Each number is 500 + 40 x the weight over its row's rms, rounded and kept within 0 to 999. Layers, rows and columns count from 0. Numbers have three digits each. The size before them is the row's rms in percent of the matrix's.

# layer 4 MLP down (transposed), 512x160, rms 0.0633, rows 299-376, columns 80-119
101:553535499517527545522484465468518539544500432443559493540416454495497463501511499534476511539501470498454478528480485574
086:488575523558534490513473539442514426426502524525536477522443467611535546511494481472510575497527492563439518558456494450
103:506483508464520464524536532555537499481609461490541509455526524460509459548503500500474484443518570544493440546508470526
112:556504407469463471533498558479494467420485535536468458490453481532563475454527458561523522549448539491503510483515462503
099:541505428507530563495427487471531496555489503504480486519557503482513459543493530528449557523501493524464492526501506472
087:456497454542482480421503556519517552457542493491511409526478442450461556536513570591536540480460518506494524475499538589
113:530532557522533543530525581499515527461430471549499474462516503449469511536463608490413480431488472544524457479458483526
091:421505512568495475444575494545426501498547526489459520524466467488502496456463505486583533483451570552429468510488474511
095:496501525557434484433551518443457600513489449477477476511458374572434504520505486517507512552503569479475490480512522478
096:469527454422455514519550516459531430469496452451579481557475499526477496575554527482481502433530520495572580505471500547
097:601529450493571573534520495511502547445476518474496518512545586538565522468531484494511546530503499532508544531457500553
097:529473499503528585505533543435555426429388530452453530489515447530449526422501448489454485479532464482504472470491455457
103:532494494498459512493514511532435587482499462483563461490542548484505499532471466533518499500468509515509498501517526486
103:488518454548502531480438453482445511455455462534540481409567477521513479533475440505470395493489495462524519453507522548
099:463547461527533454559553465466519492505499555527407522467543522458517493539517477491465532463565457471497526416466440557
092:478509514493468480575495548423455493502530553433502553465535484542554531445483490501526505432495461504401484493480489442
089:471536440497514595530547424470446525535569490550512555483536503472514445481466494546531497458497515444456489560479469481
098:539484537511529473473499514525519522547457448471421517504557507482493426469494484421485500580476589534550496514602466487
099:434483542485539525504520487559568530609507523405535475522504526500498454533445491493407522541500525545521456512488518499
113:524515551542484486549517566506547445529589555420497537458467585482487483487516429571505526509499534513473483508530491484
087:477504496549458540378491488498450516528593475465509455498460462498439473437413502574478482471473473529523500532463476470
090:483518529479540534571519481459446510497507504545491498508466513536471606488496476484518540515507443471484480619422499489
103:479490512452522508462527502530434505509482548424508532514585534465489532512547441534527500494464511579466482468534501476
106:526495412551500523513498475489553502528578522509475553469584513565501544560502491499463517513486466496424488613525520483
097:557550489521529427547466407485438591496511482429595504524477490578507518520533549449519516585554493535485485548490479450
093:544520488576454495478483559469485577509523514481530526586533504445519479504458573559502572493523512496463526494423453418
100:575476543469527440502555520485521507593466493508479509502436459452492452495533509437484501561496525445536525460483474508
114:455455512511531505443517504551561539591484526489426493521526579551525482508437508587438482531451520487532496499491519523
100:485505540546521586450495563432518491525479528569467459451478511500502535495524492532474523501519502502545499475486509587
101:426532509485528498525504480543536482536563523514472475412548499538562512557528508506486559482495526549538521527427467541
109:522486542564545506418500469580507471418548468565495529481554462425531559428491458524520471480518547555508470509491514454
097:488529484477519441555408513481587480473402539511565538521554546473511546501541569507489511453521477497474442449540507485
093:424520527520443503449500499517573523517498472506540477410508456535476448560514468496446420513476542518502456557507508507
099:543493485555537496532534547463511462509511495472497494537575513585494471513495510460461521489474525548457480466544471426
111:515480543504554471580504546469444495451504437486460489512527523486552526399542505443507455503505463442532488502495457457
095:574520429395453546473485543522443442531495489573521471479545514498496553575529537500481481502540449481521380542521516497
101:429490580529488525589497511455505517468505453477508500537539502448470525443530436519549507464436535541507487443459493465
102:470515426502431575471562510453500507527536466522499411540567568514505564519577464530503496467502458447563478489518514586
096:479580531553509511542526459416454473438534518462534485472525505464494553412465546497616502485530448488481477478510547438
092:552518453484508521450535479573414439524555423403518511529549560513486495458507489464456437536496496474476513567477482542
094:557489523500538466514434567546537446480547491563480518501489509540498476541515498538482494477491543525469546461434462505
100:484510519529463535527527493516543527443482484585472461636507486478544513523481478556495505444470565546484521516490469509
087:508469522507496502494565499515507506551485499494481534515453397489495449501498487542556420536579455561481462519483459456
099:565522456546496459503510505541504499483529511482473555550508558492486462539418411499480488514448476485441473492538555454
066:410461467458478535536539431432502487533483501541525564510478543519437470389469569492592506450525456498510487508534501499
100:485502485482420523512556434441485537479538464536517479526508478442497490540515499521494548483464566518501534553541517582
104:492539525437551463516439503491493499476475514477443502481493496507521527507541496489514491579523463434526546559478497462
092:518531590500407507547506469488502441525533525508495429521472539560491501555458578413485517434529444553502498469501484491
099:487570568472485484568442496484535400523437499516392491480462554427495503490514535506538466458489503491516515514446482590
098:558541458446472525523513414431525521453532465491478537515537499490590512493447459515479504490546473513464572467509460534
082:552491477451507524551467567535489616505475438549498502516507518473466513516510507498453570508511470510502499450570502554
102:616497538456479505473484550487512523492466518486432514485548512493483542563496506489413567526587473524478513423442495512
098:527489448513504512430540530518486537489488548510529504587441529465487517489537496498552565517515522575464472565433412486
105:554528514400464444512439493537501502555492551381498516481497514493505441488500469488470448493497449530534454498445473498
096:507538450533488502506518536445431541444496594431574538497469459467550546436514490468463513552568537572495481518496467485
106:572532509586526473518471497497525464490432473551516430487525523515532448457562490529429500497542480520518466564502454506
116:588558557522462511484468480584465531465560478475476535490540506501529530498549534507523554600580492474433516472511521448
100:558542455480496526527476521488540545487483460444490535451499539528552513471499452467482495418519503484523450475547441488
095:479502462594516562527475497470564485528480512456589458440496497560562474473478504459536478466491498446443567499569472490
102:438475449528481559507522475454456550600497464486495502471498600499451503534491486502490518485558524559436473479432543504
094:439554444541506545447576488547558525500539566479498593473457443507543529534428524456577478561512525525518522544484472433
094:483507490469498499536526468546477465560526495518509532494575566475508504441520514520456472502501525553560548457436515466
109:473420484500496491477483474535424520525510473590497514452528574468567507475460455450559506479458432431628554542569499427
106:460489534497512434530560495470527543487482524468521599470431527504452465484460472481477363495511515546460538516514542458
095:519428468485475476530470490469478494510515480553503497459538438497474564420489416571440491532469452533508446501495472494
099:654541507486471523503552461490533579479545480469550462555479531511510496527562485473467456566548470490541572500540561527
099:519471495540485607507544432507496573549545568495460498555455473509446513456448481493480525519461490494461481483464498462
106:506532457489451416494531533530504473517510461539422515526519549485484442465471555512474480573602536552499501435569504480
080:525487488460454553466485447522479502527500422518486478474588481573545532457500449483421518509458464451467601480543542542
089:511481460482459473491506540525559476568459508561525462494507440521509486460491477490536591429570546534510471516505538512
092:507489440546525482472517519524528492470434567471468465476475431450475541493490505488520440453447458481508529503600479481
098:545465496475541527569470466547597501474525451527476510510492467499587539533537508428448486555457494531564453558504459467
090:461502536490500519553443486445444509597437540542536501488572555520532462517428590534495520482532468443568518478542506534
111:514490541456446530491437473457464488457505492527493447491506500432503434477484548459525548490541499447586549546480475425
100:488524501572492510518471522591538534516492416506515533498486476521492566505605516521447515542560491513441512493524497466
095:536445498455534484608521514512509486565442465552492562490481523452485515511506490493486492534529456505523434455511554548
090:406503491511406521451426479512576449500469468570496507484504529499440476499488471483488499484464435478468512570423501531
101:460430507459496554508508514487545576469521545513553446533513529496450494511546480459453438463513574546526486504535442538
# layer 4 MLP up, 512x160, rms 0.116, rows 300-377, columns 80-119
099:455408490530448448505447472484440498468474520585501476519469532588531526438471504493505513544469446512554539433536440579
104:409443407430498467478594502514448506589457592540480509527498508475500470458501563548482456476475574536536514495532497543
102:409522485501528483562455477556474463476503625504464496477558447542504473544510542459533475496495543514535494514447565493
097:545481509475512448485459507508469567456523501522528431444506485575482486431438492535577512575499492520469446500477504504
096:524488410489545489519503485434501538492387537494574585485462498488450490522542500500544529527517503491517536503508488505
111:498446472442540528532598519471471484524490547567479467466448461487427511487427448455476424537430541503480442454529505431
089:534517444476510472564438530423555476480480463550556497550560533538470502454507501494524466487493423527519531489580475512
098:450487469527569474514512496453508493538492500503495505467409533458497505555493514563422513462509428480506546514577472503
109:512501517467490551535474514481405458455446456558454500452545554461536493495475512554512550560563488501510556541502548521
100:563458491555524483591438505494523591479505571494543481424497515450480495505498492459543453498509585537529489534497524457
107:521538511517536490482466508562478482489495464559505478542519442482457474564475445575582438507484459589503508482515576584
113:480468488486520480497563539515465498500459440497510554473558530461545482501528510533542527487548407506472537492572581470
101:500540520464501523480429535525475503444493489514500471577549483618556504555512558459517442515491498524518538426442474547
102:338511450506438475516468528511495440453437492472506533480522448559485525492561518435503524548479512468566550448568479530
102:482417548464526478435521469508502520483447571443499438452470483501496545553446498499540453506509532471464508549529482423
087:599490482502506478424462526523521486453469534466527478436460476515497575524468495494506500503541592445419480548524469437
101:532523513539569553457550463430515486526495464472516531511562499524546533489562490470509546494521463478571601533501498498
105:465520453484461443514460537512496468569474525556505547493442543489495452497517486517563514468481451480486518502502500508
115:546468514447576448525397500508493505494490453513533555476511571500407485534529527487468468459502550527547536538531509571
093:524436483513491436538482505591508450571507550511452441502504468482571532537534489465502492520500506580519469471537458437
095:462441471475466595487494565537515436475503465459421536468495503476535526480597563492528519429529482465477474582494541504
109:515491462503508504587526501506533550525422582515501527436491508479509547494444501486522450467586505474533504446503506557
098:481496557501568480520566555466470453439505512499458456398503517522495504436495548572478507486462436573529506406490500520
100:427430464527479508475579544510459505443496474549498456458540463497566494532476520502464485544541473510496518424446495522
097:461481532507542454516520505477533539477478480435527513441530568489465407583503548538475480571468555455505458473466463442
105:485539455522500543470483503502515481450522465467583492461507525498448552472480492440474505435578457512527502524461574530
090:517449514530478595498490483508473517424467451438569483527479523503526527475476436473542491532562555531463474463472577461
105:478499443521473485451412476492545488501480447513499492522463469520497490476470434465467466544557478434571461498545526541
097:488538508550451524502516413488449448542514519484516493490470455501456443499439439480488491494485545473564488512452534449
098:389517451504485532449540431446544524542583518474521515478481525492498443487463520461529492528517473448479478498535487517
106:453517607478500515443507531468451448541464514439556490550482515493414519529590512544472520504516491475434457530531502505
099:490487483503538516556429485481522537527453543572522513503482533545472474467525519429485527519537431500495479445450548569
101:471507448507509535512503518444559471408506529511536467518492558536518479450550516491486486442507426475523544463455544464
108:480510490539546541419433511482482424495546474517445500532485529496463469550458500433483521393465511537480559562503476487
087:502550496471455496476500549459470448437534561538466472483535435503456456512468578534521528507495449521450511452488449546
109:577500493484537516487465567548480519451531487514524512573551462494564434464516564485514519492459491540521507472524567547
116:507462539534474495528608511456545473518552437560488448536437534450463526553503587445492467457522452536480495433485513455
098:495528481467537539445519487453493438533474504500450569541531471552480564488547566463585498491567511529445499501500392529
098:519479460499555532434485478439408493516477460472457479455481475528577551515559501497470548524448570499489559426480500489
096:533464587478527517496534502525560490490420570478557600526531465472477505518545502472526457438492417478514474476495526545
097:513605459516499508537515535428505446559525476435564479548450537553485552533488518474464511503528466415550556465579438493
088:556460436504546497538506456539487466513508509458526515473475450528561494588474520447512393475462510480543471473536544465
097:467470522463485569570463436434534481527466449512485483453483528485556502514602535481518483430516482546537507446497499550
066:526466506525499483510427532467483459479453420533494519459505480494494550387515523503494463444536530408501473487468482488
098:564459476469556516550454467474522500495491527525515459499529458562488489480483524470473510505532444534549489503461524516
080:561431450477545551484497479533526499547523491488501450488489468483445472491554515490440520549509505443442503498502634489
092:449438488481552477532481463470504476467453424480484472482543459505507515610442519558482532553546486503498512544531485483
105:478512500466507557486500500522449559465547526532532534456534465544513521523475450442475474506487499574477493445513581460
101:469426518495533518500506439487511532550469501484565491636526442493491513475527494474463574437480501424493533491455555436
082:479517529469544444506523516536484503516512519485512444475498540531489519534500557522543446557463566468461524529496475448
097:514452505442619494425529484462524507478568501526493588506540476479449503473524471443474507462481481481472444513499503528
101:528486572518569461517551563529451481485479482461476409558543460440452498452481488560452479497460517583517533466539492510
086:423512480434536435481423559488522519562528541482467506511505440526513463480497489458514538554376496489506512530484463484
097:521472493474499510547503456478460437543516517529473553465504463531540470561570530422477543446470502549463497522477525443
097:385485463471523491445578501445540493472505458455492480533543529505516543506560504444452529464461463450529549533494408562
099:605465540513471477471529490559501461534482514498476523470477466498477466474566529530528503546476398523467577485508463452
093:481534463459547545569502581538453490534527522470490510565507494519479505439502420552480556455442572484546493436526508402
099:476476484427591464479467465432531503493538489480497471513469533492553460507476510495566443476482517454448493462506532538
106:546518565538533555459473472461510527478491498548528522499501498596480480534536510567464458483515508442427596467543488504
096:555473452474550545557456534579536521460485468517549523531555427511496459481537444552539437525491513509504529482520485522
096:541509456543502484476460546501425451554450480376524476507480513488500504484496481504509457532492497490529498579524594457
108:491512521543458522478510547486508456465462521500551549487454476582517523446529422509555543520529535482506543435457465509
106:507488484459512442553522418506463488500456512540504479518463564642526489499488532521500420508577534541601570544471502525
104:489441570436494474524529533493477510469481487554489555546433484521505472501497483548489546507500460517540486481483544471
104:382446508500506551482524518469435494455446469527500540546525436517513556515513563570464536514535550516445553467469394436
102:432448568490547533487546525492514482520499449508429489512442486541486552430561502504549510477466533530510516519536568455
104:529506510536623424524522532485559539469464562494521503449469530502520474481538515472542499538473463478518497449516532472
080:532489539484461508478509456543497457520550520426512530449453526521465564537507510556531536485473511498521478451538527456
099:482560527448458518526516519552486461570458403483539542515560520431438463505513536544602486498499483501516552499514531490
102:520465466536519593533449572467528497509522396530590531493512536515576513480534557456490556519531473468510531397535497464
094:503508524491530509469519462499430508515526498517545442508502485509470568563489510538599516515609535478458471510492474487
100:476575486528435527480514454512493481464440493458553535471504465576495495480568514500410510387448486532471464491478470481
108:430551511532579506480514532516429504489526472450581473510437455509448459516559489546506484478554523580532461467492515514
094:487509525441473582509559522535473462504528513641545497482559502474436511560484564476534484506442578432492531535474554488
104:498500417465471464493468531437477534484510509513514476534409463473528474504458498499523537466464502491519518473532508537
094:566401543513471502478530529527580559403437499488569482546488526472493476500474504517463598455477486545503567510511466578
111:522494503512491400564466531498448519479469524487490501460408475518563534510502524507601564484484472500538511493441560518
107:468530536449569489534502525521484441513445494518488484480444463506534494467431583528444515448436550567499524549549486483